Part of a small language model's weights.
Training: a variant of SOAP for these matrices, 473M tokens, 3675 steps.
Each number is 500 + 50 x the weight over its row's rms, rounded and kept within 0 to 999. Layers, rows and columns count from 0. Numbers have three digits each. The size before them is the row's rms in percent of the matrix's.

# layer 8 MLP down (transposed), 1024x384, rms 0.112, rows 749-820, columns 192-255
098:518510467432561524491531494572488494498383471557555516579501369429503614502458494466448476441562438469497512333519431548465472458450463451504528548489515525527487486438463523524483556498514445
105:576446567561450445467473542549530536405481526511490475653584509479576546562430444467507458412476536474548474523595535516528468514463457521517396456527525467485506491453517491521518511534567405
107:488443475463396550537478391406500540529542432427449417475598452486482464473551466475467552499485503498490443466434474531478482432574602488515494532467526522479419487480494512562449564458605481
097:564496440546584471573491538658452347426581544484542481469540484466517465545521480454408469524475473540520454488524547477565475459451465486456435449487458447511443433525523563544474468443504507
101:496477495545482514471559460497570461484418503473492521561469515574558521482465459536473453643493576365428563507427501557438540571523455536541485509565551416418537529517498527511629489490589516
106:542485516515485487464523519438509452482467480514530542514469470491572369418515460619551498552486633467575485511418495446476430446478436539525587507503525477465404504431608486500528496541439541
089:382372607473443589530484433599481514455519535571587500472533445442557526534572525499505442518460489460519473513474491515484476508489528478541518569477525390426493430553456527576399489492510532
109:513560522492467514466431568481525449594507615506539484435504433566492480530492461493518470395489528467411557522506456524498578528399480473631414495483515558487563555610532544499522437540484506
101:540398514490469508472468527524507551537504545521497410529503485541504457552477382453540513443425541548482531528534517462548504431557464493519438552475457446525547518565558596566469511469473567
100:486552492539489437472498464557528506451420617472459542488544560456530515464502543555591503469482502437573549582500462498474495569495576538490581355442493536509493435428503466416428468502468505
099:577516502509482438526557503464562451491507571519520538451396460459541483412496557434518512418475458475522572445560537428448492433442557532537558528444538523476501492495525574500499493493535491
105:486484535494481504540480477493543524543514475506574494578479523488458489506458473384511489552526538458443481496530508516622655487503424513555450447486548531474397480452516481458542406553520441
099:603518540474560493552498508557580577496471455489539467547565486565508542412421509465584574437489431405522546538375467433450571488556493469517484443455492605529585543566491487487453436424587455
098:487408530446456553481519495479494448590499476494541492560465438529492475602492554454499509538511378430532515481549549484419536491500553523562425512456517574490655523483554558534546496464513529
100:489424531516537454417662423437568432547434427503467480484497524505488511474464546518460458503513461522495427437508408523469444500509531497494536498526464518473550504464482495464441610501438456
101:479494511409459501558470560478474445490545556534521596465512399425530531533473493511515529495550479488534534468500480425431488481479508486449406588568464493497530574440478479499520458387493576
105:499470473500544539463523476544466546564499443478475564522568508467544464436526501458576424395489565592475450428537457540559493558495418398403496409520422541451449599565573525488491443446424489
098:474545491492480469531589483468488574507512557493465531440529482586496511521499537537539603459479482496476563491536553500541538558560567471440541461460513532548526517393554506495438475543468518
094:551465465528535598573535515489519366512453468542505570544466591487432505584604548433501501451478582473520406553507513439332548457505562448527504545503527446511462482561500506474484516421479525
098:577563527475469522453526480393510480573519602529473493476514509362458511441512523497470454503648483499509451578521589461493505420512558469465537510415565473531414547567582436507519475533542487
109:458512529535584448534586501527543536473517455473520537597389536549536519532492451548517574528443520466485421442556467489501500521476433400478589456448569456495549498449493550462533432544458556
093:494413562504436505518408505436572423547541512544495611482506451523529565374505535410453426528378488452471545429522404427507472473498517486491482407561550446546476547487548474493492508394530519
100:486518558395537347482482520485425383563551447476512418500556474506436427490562456484511442546511510468515460467466539500538417595503528507439426450516421503498525485530615585466531477531529550
098:506414532505495376519529517574472530427515479462509534460371429398475452374474442495480476585534562530490456499549555588460513560392454513573504487445455537351409550487386547518518513505523438
100:426584548573463575481528493429473461411527539540507450531591540511471475473454489510521572495481462421481432461426467537531456450404552557538519485421523571517356562566522571525562433482612538
107:510611490413503515551452350474473394501466456579496597445421522469471520491543575490498500477563515444451527512467448541490582496470497455597459478519556434608579525459509473627487504455396535
095:465479590466426587513461379496528540476505503402512513452529555640410493614545454496605479482471418517470499492566513616456449543460499418380412524431523455492493462507553538534533505526455579
103:549516629510492469456490456643501420473487624572420430525576435491519438453504538523451505513423551496409527453508566486466487476451451551449525409455510549455440529489531500511502434492481528
098:494562483487524597516512480546487629529511503441460487515526538541464458497507570493454601461577451546502415494482506478489461494421482456497498499459484533452445436482478441486548494407493512
100:401420471491550493493533522451542464430516399444529486608524515396513528548475464516509431478502424467448476497516370418524498456445442385440501503501465514477481475471562508527517552473489532
101:531491514526495473507523522405510450510488468579462566465412546497552477529463499480464495460452579450547578465550535502504518561493529603586516515571462512408424439559565623435488551451525507
106:556488515396590427471495453414559460541485485480454497472574467424501397460557521391515448516504475487503478490504525472430549436428516423529530501541426494436486560530362513430550516542416446
102:534539546493490535430470524564525511481447402426564561437483584496528420532440512535594539473484501458384480596486513400554435492545528415525499511568451492434517500534412581528512445495491557
108:491452490528385569485500595433449463536494552461490558442446436485447516555464512454516492430430504493434456445541530511422585431582464527405531474468503612513476541542466584447501489549470618
102:378532476475404519503444533515527522564526473478494520539497501532517497480424467609509501441464548468456539471427490396506443445490430570523617490470462512467483519458565486503459527487525584
105:567490539507424530620511466548512478522442362549482463413543479426608548452565456573518477509477448540553520433423551473448547466552502445444497526490581459602481565441587476549490507508431515
105:531549470465489580532540574582459563492556517512447509474521502530508455398347462488518406434501499549461598450436558440416534448502446504462614405471509530512519488564553510502429512431541525
099:466427485483483479460499564522536530454502505476528539435551541474526513444465535445504528546571509478471503474456540529542518575529547490440517462463443464380373535508534496517454481470422475
095:559527430422555483551438488520539444464469473464455563419579573459562415544492412496441445416484491516520533437505498583508530509508525513538464556464556554511540480547507489490501458503492452
104:594532500537554541558550495516638537502543553505546471486439493544429471539465528484500532459464538621524445505515497505454491507510550499464542429467396441531565439477498439492502446366493463
101:373493526490493566469493489511472453557514410576482530454412459467484575484456473535535543457493536511465499513525491525499508397523493532535601552486448539467532445500417499456448482508503428
097:540546584582479556452497492498469483517534574421468510577483431597534568444532501481423452593444399509619499476437471497463488426580475493468501516469513478558475536473477491478485528493507487
094:449436575558519564441550494551475513450533485470546480432439498517486527576499585497408508500472571528547522499539478432494571494401547398558512489570444558529508423470450472539491491507470569
099:466527569478479567529538466523474496499552493508473545551504527516468531494495530629409516505438471484466549529550474487639447470516515477559545510490526488486495407523475540538475588462435471
084:464451441515528433498459440496443531386528538568514606496572473624488496495512533533503519485504546430494523486549480512456474503526503460490483321513487517487466435503474345524435433436460458
101:507471578475450465565449480521483612368453510455542524585448501500474504397466568489427549494491501466599617499555469612378408591517589514474549463520552496502489565499574542503606510509429508
102:449509421463566534499517468564473469521569580408433509585533518559442553558506579553458520482534433551478550605475426533521551487546416427521454457492535468456509565577508543425480538450527540
095:412560460612497477488386499580481457550547440446520489548555550497452521427541521446442589434412567515428524516499467429559486515411444512426483476395570442462452529497460549466476527391549518
103:421388523427541522493486494553463525441524587532520474403493606547590479576503505523502497558486435456615497517497473565497497475491463497439464553486475403474512451505584450526541515542457526
102:539441525505486475542528391560474567463419546479436559526555505597488594516496494535496535444575432441575449453471508415483603531550452524497535466500484438478520507569488481452359574518545544
098:494497498473496492422558408432462547565508558516433512446403376519541439489487508555479588498530464481517586513507400478459603438586545526551585555494487476467449504520503375477525533545462465
102:532508558616461462422489558424504483462468389457444501524544527433456537423443542539516424514489426519498573415343504340425655530490446573551489511469536472544502556564491493472438467615460530
092:487557516462428520470509388457463529536511433525500479531401523453554483526548525410437449547561504418500559430429464499549597499409526498500447502460496541459461428495423458556548441607532445
101:467574483456545469517484446457447560495499536491472489429503538536536473579559472561528487505500458485486418560557503596473479426469502565559500586511475481549585546459332583473449590475450511
096:482421481563442496433541517574504488539512443580442469363502506435559527650536450491571601533446560512503486508519480531517449515528483552429362531493607453496504533443478505466495529498554521
103:527484532510510485513517480522454450525510516532515446506449466427469415524519492408525458480471510554476412518520542556570515416503532495546600466497494491464449399484572409394535393485446603
104:523552532543466520552453389517559558498496438548468429471439425444494465619463505530495496529560531454550540526453483407576426498455522575416562553432550468487570443464485544563530589502532545
105:435570471485545524490468459561417528459560498514481606472511505531532392413470483419586528476513491461473513538482481475483502530464426415500477482472495510461445550531466515552443481519398501
100:502448537504426487437540573542530551452488528592473603542506483513597334514536558440563497532596457485612405465489462448518510536525504450460533455468430448417521467573508479471459512449547434
102:617513479563605500453514459550596547551461476510549526530545490590503542452496532509517495477487344507508511523466498495523510555547431381485456520574487568459544464505472480486507494594471496
101:446532594462548542562524467438356396588446504510486448535484423537492464497410526544493473530567548485426575439521451479472541463542492541481501471475536438447451577473543531430373476555396485
095:441582475575497522449507493507537613614456466514476508532490467462444503466435477450444464388497478578519495517518501419519438500484486494486457517537468527448437473458505550481519517462469453
101:472414565402513547522584479537505501494499502500457541508422558479634494523550524467408428524562519571541495425513508498442488451485424540499439467535474516577551488547471463484502506461616529
098:638445471539500506494482529483538526355425433474445620511449493420524435458410510526548535552597582516535504478470525504418461499581555492538543543540518520451478520509403530476486528500478410
102:519537438567460451429519439544521489446424450462441517509559497569434500519478457521516503462493493571455458434507498456490521523512494555489438507509639484533513516510573550563524526456515473
098:500554526471521468506585480497483626532481497486442476536478502518514529581452503503455525501499531520476542442512512559553495490456550480462583544554498461487595471424466473563467450485477473
102:437513413494596418538469494502471519533559556523579513468527484517511483495448452520510481447485549499429476428451570478512550449451416512595496503451426516502512511600494505533458472519489505
104:417613470479503385481552508527474527481530425497533511366494517482508414473512427602475502545466524380567537481485510465495502472455539552508495424507510459496477546550461561447420537536463580
095:464511447459443497519423415568403499593475500504559536488589561586515472423565449522506524607533426462576570475506519557418498491521469397576511527487469478490464416548504495495518514537534495
101:499414355441380430482443522491502482523506563582505457652494598548437431484613439488504525515417441438532484503594475500542467467506486531493458533499471493523460542455476566478624464430501549
097:532472603515479586523490497543448524484462551556543555498468505456510498428452558528468461533411543530435509567511502472554517469572615486515520404510510514498524505432534530448457534471482442
101:530434495559500464480480541461479422544438491543498452580468410433503401505436462524588444449420502451472558515399512504424422397361489514515442442429525512619432464465495505449448422510516554
# layer 8 MLP gate, 1024x384, rms 0.114, rows 750-820, columns 192-255
097:521565497529515503457510461613553499474466509517533490544477515487561459543536501510473510423509544513508451568574599531513513518498565646541455536544411570544521508452431571475492456518557595
102:452533469510488436494531491512464450542619482398372478519504541589500452551494481592433479542478610508470625459459477471546453485496478497490534500492513522466501454485507549476490513418502460
106:555516530491521486414493550478464469455433457424404574546490422541515433486490554495464555527480494581576570475566500555458535600494425574524457535463558430439527482541493583619477501491521462
104:544560529558524463463479579542449492435597422529473513497561497453477518524445484525512539461432483522476431442400405484464510389613548372544520571523392525491605450456593461588427524540484581
106:544484539524471461408464496521508524488476485454543498457438469478507510553384505518437538512464527553498476532435510553489533502573506462453542577526574460501509556462478473505395564492563412
096:512481563427490502492539520654500573451476531552583477496488398433572485524519522527549553546457573512555501513590380495494502568515490484546489477498449498514449463536432540539413472461441495
105:603439510521583574588551505488511469485523515413508600434498493512460503490473516487505522475501506433529503414493483487506477486449567489469483588445503396465535437593443477498495550534492504
098:448477606546513592489381421559569484504501517454524477555535460446524489459532582503478495582493541551500588605459494401491545511468469533563518474579529525479538493481507582480474586498478435
100:514533447551413397480415508521546418540534522626520511435529500451490425565525535534551584492513523437510486459485554513406452575448458446569573520416565448530477527503497477533491522481541496
105:574519474537441482478441479535509532503443505583500519529419558671473516444502416537448590558556532495450475485575524445439522523551465468449489511546457503544490527531468524546443488480558502
104:512465502471456509474488473490530524455420462583537472560501575526549478469505477432452590554513436567514497428630611551556575518472541428590576474475463521433560592510577517476449512418436451
095:565572529513480498546474498497436508553579424510418598536500493458456465508544503522451480533419423568461435399478410425512464519589560465536457472481563493500402481469431445520511608460527544
097:494516440495408485473387500545537630502470386486500488496554433573463472550564453498416480515462516536595482437541502508503583573548551474518461447529534373462498485577416548495432573520478535
102:540517462547491555490470504537474478536529431447564451490538554451443436530470481399542511612552549508528538495425544528441480454553462451385483493499533521435530485436535517451466504458635620
094:545500571467506541543557544539492595482483473484531520487572536498549535487404543535502500532513576642501505557521447525449611525569437525437553514564529506523453360480487513546481530521509465
098:452476598568509457495413574429460480456526366467566516603439590431459454469546458433425524496506517549497447439525545429605563524541496473455458468508453505508462453540535521483515466475545532
099:372440517567495505526390614481395435560408497562491488465566498594504508499466540512519570545478521494513525502464571514513525488463494514540473519575416395457419515561565395463463480430474513
096:503549594580535458459590512420541529424476589398552508507446568528425434467478552576570584477483470514533595447502531418570473575541524556478455410486519510586501544520477482472485441521531410
097:505458543526528464439484492498466567461508539497429492612436557519522537437498521500540404593547516541496547576534647463505491455490484560506560529466535512482548508445537473539478411455423538
108:577571436469445532601445464486560567436614359594505507561472526580496485485447443449435491562523498476470411470536473441481541500519478534513474545441545479470453549481565466509526552510483475
094:464506480579499485534511503494556533548472536488396516578517582541425477473460503407541447563531501523415531514447583467551576489506502554433566538471468441508502607464429504439437539561491533
102:585497553499552421389456442468506561431491457591526540531506580571544442411458459500479497436459540456483582405506464413439519546445444423504569525542444476419571553418516473464494427466502523
098:478490429482534494492507583462490527549490600568446445456563503385478454481526611480443566524538537447628465428497554518476634452536541503451494556441557485489463411497492438514489456569497480
102:454463496417530500566489447581490536525503490500490493493482498490517422526647439445466533488483411483579508480478422504485530538435481458511456518448512514502567454405480444568456431504458442
096:447515547465551561545527447470546418416566506455490431508477446500595478387537527486522575456564505450447456519496478505527467460522565500456536480482492519525499505540552546562482540487581505
093:487537442491415463495548506506422465609571531511473565508500477527453543550501470440408542519518517395528502484476470501519566476528486534541529559487426463532427543458531452417484614569472537
099:536440363492535516446515516555461573536545440493533482534516430471543564538475487420509589547484502450550420518507522474483475465493457496443531489569451421441488461544467475521455542485454564
097:485506418587476507451575415605496489522482484551568493460498501484489472522486456497460489545547511513617549530542545476472391481516528452567541565466538533490505579485502551447442457515555400
114:481493499567454465528544432452467430439462607462540449519439473480491524337452523553474504554509549468496478471526529493489450477476624623478416523481505520444451477446478471407465476439478523
098:473480572549445487501457586487479538549576492482502525437486475537483492483470519534487480465546492435477494486526501447496515330515450532543435470606521524447487532452474494472483466482599487
103:445501440426494450449466492427546474588561558467468512410546511537466410536551484457514440505423467528459516495511511544520546479547509495481484521516441373530430452458501562426493499447442473
100:492476446492495511497487640492500484428472442518522519570540527485518435563402512550455476513515547491529419565491435447478428539462610479430492549466488446428443580482511545541408487466430548
103:512506545529602435490464500490437477544581431645587481467515496510541497595570458572400520503564580452610441531563480467497478526555445523477542616563422439540456492474491447543472509477448598
097:448584541515559565473478540517487420369552455450569484494473640462493477533360535444477528482572508416445554500546537495500539467564542539542597432512437504514469495473535551548480533433587569
101:550471434562499522444485581518534466423526525474486469572588485527417533452423471496432534589450501546505472480555545523462493487475486508390540412418376464393437413505463496516505492492576547
101:522548475481468547429497489496457451511568439478424481523485525542513545538492493552493482510490498631389453581488472481491509431546460455501540428537526482478504487553553492533497531518488507
096:496391552526516475539420497584537479499599424539497459457603534438402518497472527520581484463497528436501376574502562517462547435494483497527460464524509496507450536382471431476489465423432497
098:492466498512519547475512469354456537413533560561483460477435549507450613434498495557494520551536573550521643441551495445473470516499456549519543468478475473549507539402425470510500447490523540
111:447452524379437592514492504471493510432459402461523501576495525526464527455511392468557471461451414537509640496547561509522444415513478566550504498498638422563562495579429478508559494544495510
100:429441549529598550575525575524510449497491538461502446417475512533504581545475478502373489540476363508393416560466544466487466521492511403473564546491459532469528514594424519492503604380418475
094:437453474433544455478547488412447489433437498478442474525443550489471494468627504438486439480477549477444514410563449477542550469474484469558468558481499509518539534509622485499501445509506530
105:473459510490479499526485468552469515396430460513544550516550536492490561466476444427530559490467430507546512445491543478542598483457489514423476470362448435443437454471468498559538462482553559
100:579537542541544598554516443508489405514482478503448429551527490486449545538500521556559554473459495453504559583531562507560528529569513523498497506480488469482504499533548584459425456532551474
110:555564519555533480491523508522478474502514515439522519525529446574448451526467655571463558512489515440530542423560524544494450479486513451479504416561393489436478505545517458522511423495533465
099:473414545466602552453453490551465545486493511505470590475498507466514468485520495571535491528448434513514438434479464412492457419459541521572440387514553490497509484551439495499559502584500536
102:474518466674453531529496534445558425506453491431451568464528427435463472537472478383443563470580459574507439474443510479551510520540520485426512546519526539450494481537391531468529392512429494
094:489556513549491481481488486428505565554471442427553506502400457460527529465455559485505450451481525446446463425644544543467537565471488474453465510411449537421494495420393485409468469491409503
100:595489472527424492577424618472600513585479470355535491497444521477482524447460455456485473468480518504562529530537554462516433429403516520502537579440495505546535369427534480454460465497489528
097:533392499511513534512569488496441501533517435346443555516495518562476540525532499487462566482529523530443442377498465435467480473431530497495519440454441487554487488494462563516488564541544603
096:415482448452576496459515462534359518526497530485461579543524520595433512555452450410540512492546547577529509484444448444466575589539496433488463552440566568444520445538557495454459455501440462
103:513492524490464502540435441392432486470499437553519451480457599467448522487511488484533510520604626481577450514608482475528525406463455569481466504554475583436599545578476466589506482545474539
096:486579468479474516460482544506576470513505533526520568586464542523617447571597506597519436462411530477559550462486529476491473567451428560585522525476571453430527520517590553486494508520435635
098:504561440517415530484426514436503490525471474524559376489515522511491535512475547488476583552557547478540569549499589473483459396529532556515486510438586540521375412438502490518497461599495548
100:530528480544512441543427506521475410436497567503545488481565416575499517483509493496426611503573516420463400478559493542532622523542517486459518561488597508467526506530528461530450440469525554
099:548479565578554522539491439514554405539545479501527482475489621539510538485545497526508510479549456411516557553484552549506466474602425516626691428608555465534618509469501515467414575567452552
103:455459365540515480538516497555491528441478503531536500503503616453456479534518560467502490490498533450475547441500528499549526513566531557485503468475432515529457468591598519483568541563481460
100:509502492485450374515529555415576499455528551405481573502454496468463515386459451490556509560521503552549527588497540569498406436488461533544521544578440506542475524530474515438593550544490454
102:473547495488553459468571465540484486571488459466514466467529509529511501522441496507509450499532573513526543521461473459485431500508428470467444528574534452536444499494479480519622420603431513
099:594470439452527498489495475470418515469469472463540530560447588468496487568600515441513484442488576545464415599450491506447512571532450585528454532509424537483482451532526544543547540491441533
098:466513530469542497482543512493613491484513519539522591456472488566415513500549558481538461519539379475482501528583436450485500498530569429574466502502527422546434391488442516510406542500472494
106:498483538588491440560529597454446487488499505526532437458533531452402426504562441502408489414534482474602562504558486477388483519459475385465435563570435437448520450476464599461533500551592489
097:521440487482521473534501583483460459479515534489548534538475485455508508455540622453513460371482451501591513545505498490532401519490442573481464421499504407526529513442523432456503539605492540
102:488487552561564420465459443512496394466459524574464468484572557554424543477484409483548601471407467457517485516554451480518442524497519456540515488504513464550538538498559496538497401504469384
092:533491581469532504509650554526487462540495605465516388511349458446548469607459545502479520512483475504388546442511501517546531575517545453557497489520426524449496413519450472514459418436478502
094:535577507470479401520478534520433536548489454472561451441572551491497526493492514409369489460515446584586497550564444498446527426508530454515552506519501489508415494500459589480515580546493470
105:553533511394529437500408404451457559472551570575593490435613477434490474442462484503495477393488419533497485412500479524531498449363522461524606521565466524511484471493540481558523494473498629
104:583390536683496504538482541426543543440530518455439462501547447554465476525552524437493475400393480437476341516459514511470474416542432443512543519502504499526478508523521561529636431535417491
094:510578544504501571536477522471533427505509447508454539518505575515489540386561487393457458440517517514481522518547483466467478568446536493473494501555518453503544452555550477567577470547537569
094:566499561575480496506391432585577560462471519444471512510558537448632575526518512473535508520529420450570458622510498425542522525512507524513390499387460481480553492517473431531465574486526539
090:401498563492498550504464374484471604512427543516490496509517443526578443472546476506484535537537555525460502453537465530479490526444458496484539463487538485448432444492547466556478449452461510
096:549536484657520464589507439453537508531409339566554550525574459505551432513508550363472554461492507476533545558524481531489581454488573486539453536460381539496439506627462521543479565520547623
# layer 8 MLP up, 1024x384, rms 0.119, rows 750-820, columns 192-255
093:458435455521506501534489438464486583567533520427394434512508480481449528570444572481573528485530436540482501544442527539454532503554506396501501497520516520492570490481485439449489477476476402
107:608533467352457454441483422505572477466539483543523521512464417483499405588480503448506505510548482555456500420518527501434527567553480566522455519406588478506532600485550538503524489481526498
100:544472515426584529465424473496629534520520492437502493571528432420493475491497476490528495500449504514547442436454483492474552468518579487513446504529479522577565455487563542544544472470628437
100:400469440487556473461529475565452512452423455499468498414482505503459473449496546383560499538571449536500569526434521404482505591509544512418467437556456490501435561569528460523479470580490520
104:477561627536417538493474576534514448476480434480547441550524516421453458514559467454485486562570544466478495529554480524507542511508516446527489466445482510464543454569584498536498695508451474
095:571538488469501403503551527425525458518541454404499499394481505452470514502487535458542498529459559531485496460480437425493492531529454449569471429567405514502478478508609499444511510497483534
105:482437493516483418622465585493429425414519526498422546485425469553540472522492560547410542438573465573518486566527541486503400503462572463558487548500553427514529551432562503484513511499455473
099:506610482526530481555556546587550518521509510466438519546545552466560493508511485486482585558558596532497481445490427525539472502504457437417546575506487607512461600492503483506496580467516485
099:421447497516541436552470469461485554588464411492474520551551446533538499553572501541496422595471519492451470481477544496568500426481370446479508541542518524413510484497479492541491506492484525
099:469506514522472416544580501609470520454441460459533488455490551549493526508611451561520504485506448432527387450576453534559437496545552482546438472474442423446511458461538515472489502550367608
100:461564519529439582610504458486506491490422512541544550475469479603502524538483585502482375483477477521473539559414525554514576425561469570439589526510541478498466424565589489575453472491458470
091:452549443540534480527435641437476476558529518537542514440445502543488561477542419468547417484527405426469428568509525528493521549539519598416543509535473535519361553541498460572406535474501484
095:437470408528506566526493586489495516457467537462444550499484493536430514581481500427552500493517523441443532436406481563554499550609466507496533409494524519556468502603597529558500362426485434
096:509544446557553471526514589478519474577627489474486434515521491587467552544501462574433446523578446480483473458455456443528431499512493390528528544573422447561583515487436511495439530566592576
101:505457531628510572479460511514533555539489491490444537509463521508463475512509525438492551473438528541484467451537461581515435425485464462484602412512465531508543472519488554467506515547447517
107:488442530473427524623421458490538595468462581550605509450405540562473491503474485539498458556513505447557544411457530482439502476504471518488499504472564465491454488467551529531570627520517522
094:573482506521460584519467466488655546440465456486518449476413531421458449425507602550460533507414444399545551517483442511525520518499462486472499508547462486546547598617501488568488512530515564
099:524471534469530481517422493523563538477570385524554511481544472457511553467492541580563480485510410512462482480471470454553557468523465506422495449515521473424504629476497550547583505485577438
098:390534561492510533507465477574445477496444495502485465640456415558513527502536564502567473494448496442534539476434488515451455577483477496548552522496462450489507367421472504524407518526443438
102:420429565559504481445512571413441454564475518397601482457464502516502461572401509495520499523510479501500523573463536408540530497473587525525531584428503487462557461553487507538557484521564520
096:549481410508593457569475464480501574536490503493454555482502528448435552506484465514487468461548539538525481479488485455453436521532433560438598591465495501486567531495437442524530623419476505
104:461461537526520519519492516457525577456471565519452485460574411490366434416465613599550435442442559475552432512494555503484528490504492520460514491485515558509488479502537479528523468542426453
101:570611445538554539545481429548565437459451372464474466424522400577411440575404489591513489428505449569490537528520483591557403430497535442514491435529433442510569471472561377454519493458528493
099:573450553458492450454472537548483484501523451543542590650456485470540477452398496485548449463520581542453437494464480467386439506522540481500553513540541401407545560604516564473511545416534564
096:490512502488614502409416606463526461489385462500431470542494496493404511502571544570453493372521462409502406513509413472420526454588465470504544524484568514424417505552552515463531450488540472
093:566487557373454601482456505455445490514432458627506488457458608482576573485482466438493566543496573496526433454447315454527403525476506498496521555561511496457442504480520484462492424477476526
085:502467510532567530538550369523510566506502491545557370464501447475498554528486501435538505564481609487534528559474492434581492517401536528501483530494386477491486501499455469598508410447502528
101:512417528549514607568387522484369436537562473574594526493427461417525520521542427526483462590481494542471455568536472563520528542557445430502466462512507501464471500480446472482485583559476509
109:549500482503593438450442531515527539445539372416491539411433539432492477441505609424457495409484472416471431429514513488469502495502535467482494440525533492537504483562574616531456479535452501
100:549436597475561481521472467497565564532599479454415522604456509555420616517464558491511512449480527502532477540528556530437505439543564538489483461526495472447551469456545509576490483464553477
107:493375441484496538508599429535541530482563470548487570519588494500473397540475532465477499462514498572437547556489491510486493517525471507425470594493501537527474397431542451462541464402517458
099:487557496400446457516552399547443487424653540542445424572497440527512507531487443537496474486433570447520533472495543594501576495576448509526466519438610441638513435441596533454482478509569470
109:510398506612565431479520510478473538509499438553504517394448535486597459583510516514436532567531517404509504500474539394435534603552468507385561437472487543506427471537395499514506458564486531
098:507407442394485505572482515407449478536466439497393475456498526510500509572509564512575460530554553450544520426551607489451439551484531552497494616528477470376513529560473491584496535521529550
099:588559569495598502467456498382491527475479447459686421498445518478458430445507474466445413502553577474569534532489509429513422462539542552534568620522478606524464414566496546532591446530530438
100:405503490549452458521543519431489413501441416488449656437475509507531517503569502469501474484556480483486526478519494481567469545429501454414362439528439444490535421565505506479459531499579455
096:532529475425460485543510443502541440557490542518370442485607485564591520568513458516460516501593523587444590513470405475519437454490416477491404642607514442555592486520490534480535504664468555
097:488489467588479481501511522462501460483492550450551500558495515544484525402448528523508573598472455586502614472529481483517462525562461489517472478506425444506514506526580504539444479440513628
103:394474578450464537478547580514519449468514569470547609535423510493530521607530491464531460573432466503469511584499508461545512526492557510429487517564614435529519522516501558490465526538450489
099:535471495507470479366493410431420544453467453417416537526524410483475478535543497618607615449492528481502506450579523492534518496482554540486477482599547497471512571467651462569492521533501530
094:569530445478430538470477449455475504493481549498554498461499493628501489464500483442448527532522481488412465508460541514569541501556544590449575459597526535447393435412485331548522460527488527
102:485509552516554388588478525464434518513419531509540536629475534497432443467574564496526545429431433459389536403504559554446482496560441542466445474551533447506440514521465495567596504518575487
095:561450494446492512547440491470539496535571505515493532457458430434478601558525555472450532600482483426491378455536478438447546508605515450453623486544543484501496565528517463409494469537603482
107:491536529587457588525388487600438489498460524477565533527500492496519538557483592453502436469485520572570523483544509525507438459444507519510517522502428473445482452531492540511475467529507483
099:465489490421456530442602507545612436558518479576592502481555419441544500521513476465524497527491524558511417502448537472433568495513508361524514461522590531379478472492554536573368503621544515
099:440499467523520450446502468546494537488477387441491567554430507441555586528534508534519464474527499461465586462513485545473538515452472525562581483481529547558580380488512472560474410484518525
094:546459499528493525485452576483471558502514515548580520469453440514500519517477470431623464482487452533467503391520490525469498464479541433508566468670501474484528510468513532477450366582573497
104:522370529445523522420488520555452433591525534586548509519543513555478488534422417558536505598476503577499491447438515463491428502544503490523479510389487489481537555534491438458499536456531477
100:559492490520472540494544469500449492457467475465514543453486449467605470461462506524581438517427482414566444516567561444535465479526525533424577585468350473539534440614506505603476486571526532
095:537433507551462509528365451522455492562368463516506450583565594517501478535480491491487515555581570463641545460458530536487543500507473533370599504614481474481506492467361491610507578438532534
100:476497478485393540532391464522457553560469414558529517478488381504540496561507561444548536479500500453613505496532577470602463406527596471509480519663571525513432574480493488500488593574510498
103:530503602510524528544424548425554488536560520520384564578604490522527482504464468458580488467619509511481587522527627400534412443561501526545481484467487436555567572475533474507521529396546377
105:482521555498546547511538531446537464444639573497468481448502508401448542470474576453496534509516480674455478527439547359555488558495558478494436523525495552479475444481493420483527457517460531
100:474486508451413453570477430475507441467623512511497557493495491442560473470462560476527457422476431588569466414487456572521514409439515472531496468470452571501454411560457511528510569468385441
097:438477546562511545441483505550522459593496580430520473545488461571492431496485424571404576480485513463514549450462523541494467576599470565572478519562394488468479542441391524463413515502510508
099:488465485423424461474505462478486502451532506452497517433507495526498499496441442518462530549543538525558510527425467512436493503578445479555482489563553523455645512532422520487500507469457583
103:478466478559421539563389471549398507491487521402475525548484496495498571453511589588522521444495561595531467540458562581465543580600452590473536429582403489527510392553549569505569529556484622
103:539505505441443465474465450496481646453536465529546408465515493489503527551473510422449464461409434524514515486467475469534466501538528405548535531524418508426444548513472475531483474561399479
100:496623418460446487538513541405404443508550526500441580437453536477485552546427460447509527477574490594441398429486598559504554556501492518559460466505435452477471458569508511551615482530498514
096:514465500480536518547465499458547620489487459478399480484457418476522489443537473559380452427586508463506546527553466456435568521582402532492553618498465405547456521454461593543487606470496427
105:498586530515488515450443541585576574476459488460466555479514555501481478485522610544667509496507413392464441511435462551589508497437475503496495550484482404497494560598512514497409531496481555
099:490465538440525511460506601512433523476581463437461564473520414463463510474573403524485404473597430482396543542574557419444417587531484492507532494515571602504566411508491571506491510487465513
106:498458431441465504499571459596573495562482467553501430526418535460486491552450550428570488524457498497411536551520398430502541485515485441437408539489485567491488443558526514593476499484547566
105:510470489527481420562465591449456424462546507464571504440549514473505532492533532474444441518499478426456500483439458555432535570597526482500507546542520513468545460444600518530494525482513585
098:477407457439454524501478510479461503511543471558416462450534477515510531460502552546560523456436573508544536495527467496507492435520400543412602418533400459483450552380565531495454511500422567
102:450538435501486524498455505521465514416446567431528490439460548509479505420459440488477450440504427527493418499452423503478423526561552530496504401420519380485403514539528489567431576440515514
100:470494418488519501536465574564492421517466466542511487503587539510626523549551512473523562561564588481553637442530566461460526406533495528552551387483475512495464558502490522524497572443470468
094:453476507528524578511422543501451587479553508488514535542533492544533399559446493582529596561536534496526490513492472463583547584481597582507514474468497469535414539513520571484563488467563537
098:512448470563444433542543453450431512494503474537449477478496489523463457480497513440496454471458526519482436563498526520468480492643493491509470501492516423404457454492509451435464451586545482
099:559427513409520419464571515385582460516557459474454442501590505507454468555448504545388554443498434446438496505528513470508494551552490450557501561570436462454467557497494500490592520490513474
101:456465404584548519535468480537530491456494413593360500447552499518504470492583523522448511481518440497486474423541528561611525510519539581590456495529591524415427516553541503541496549441437480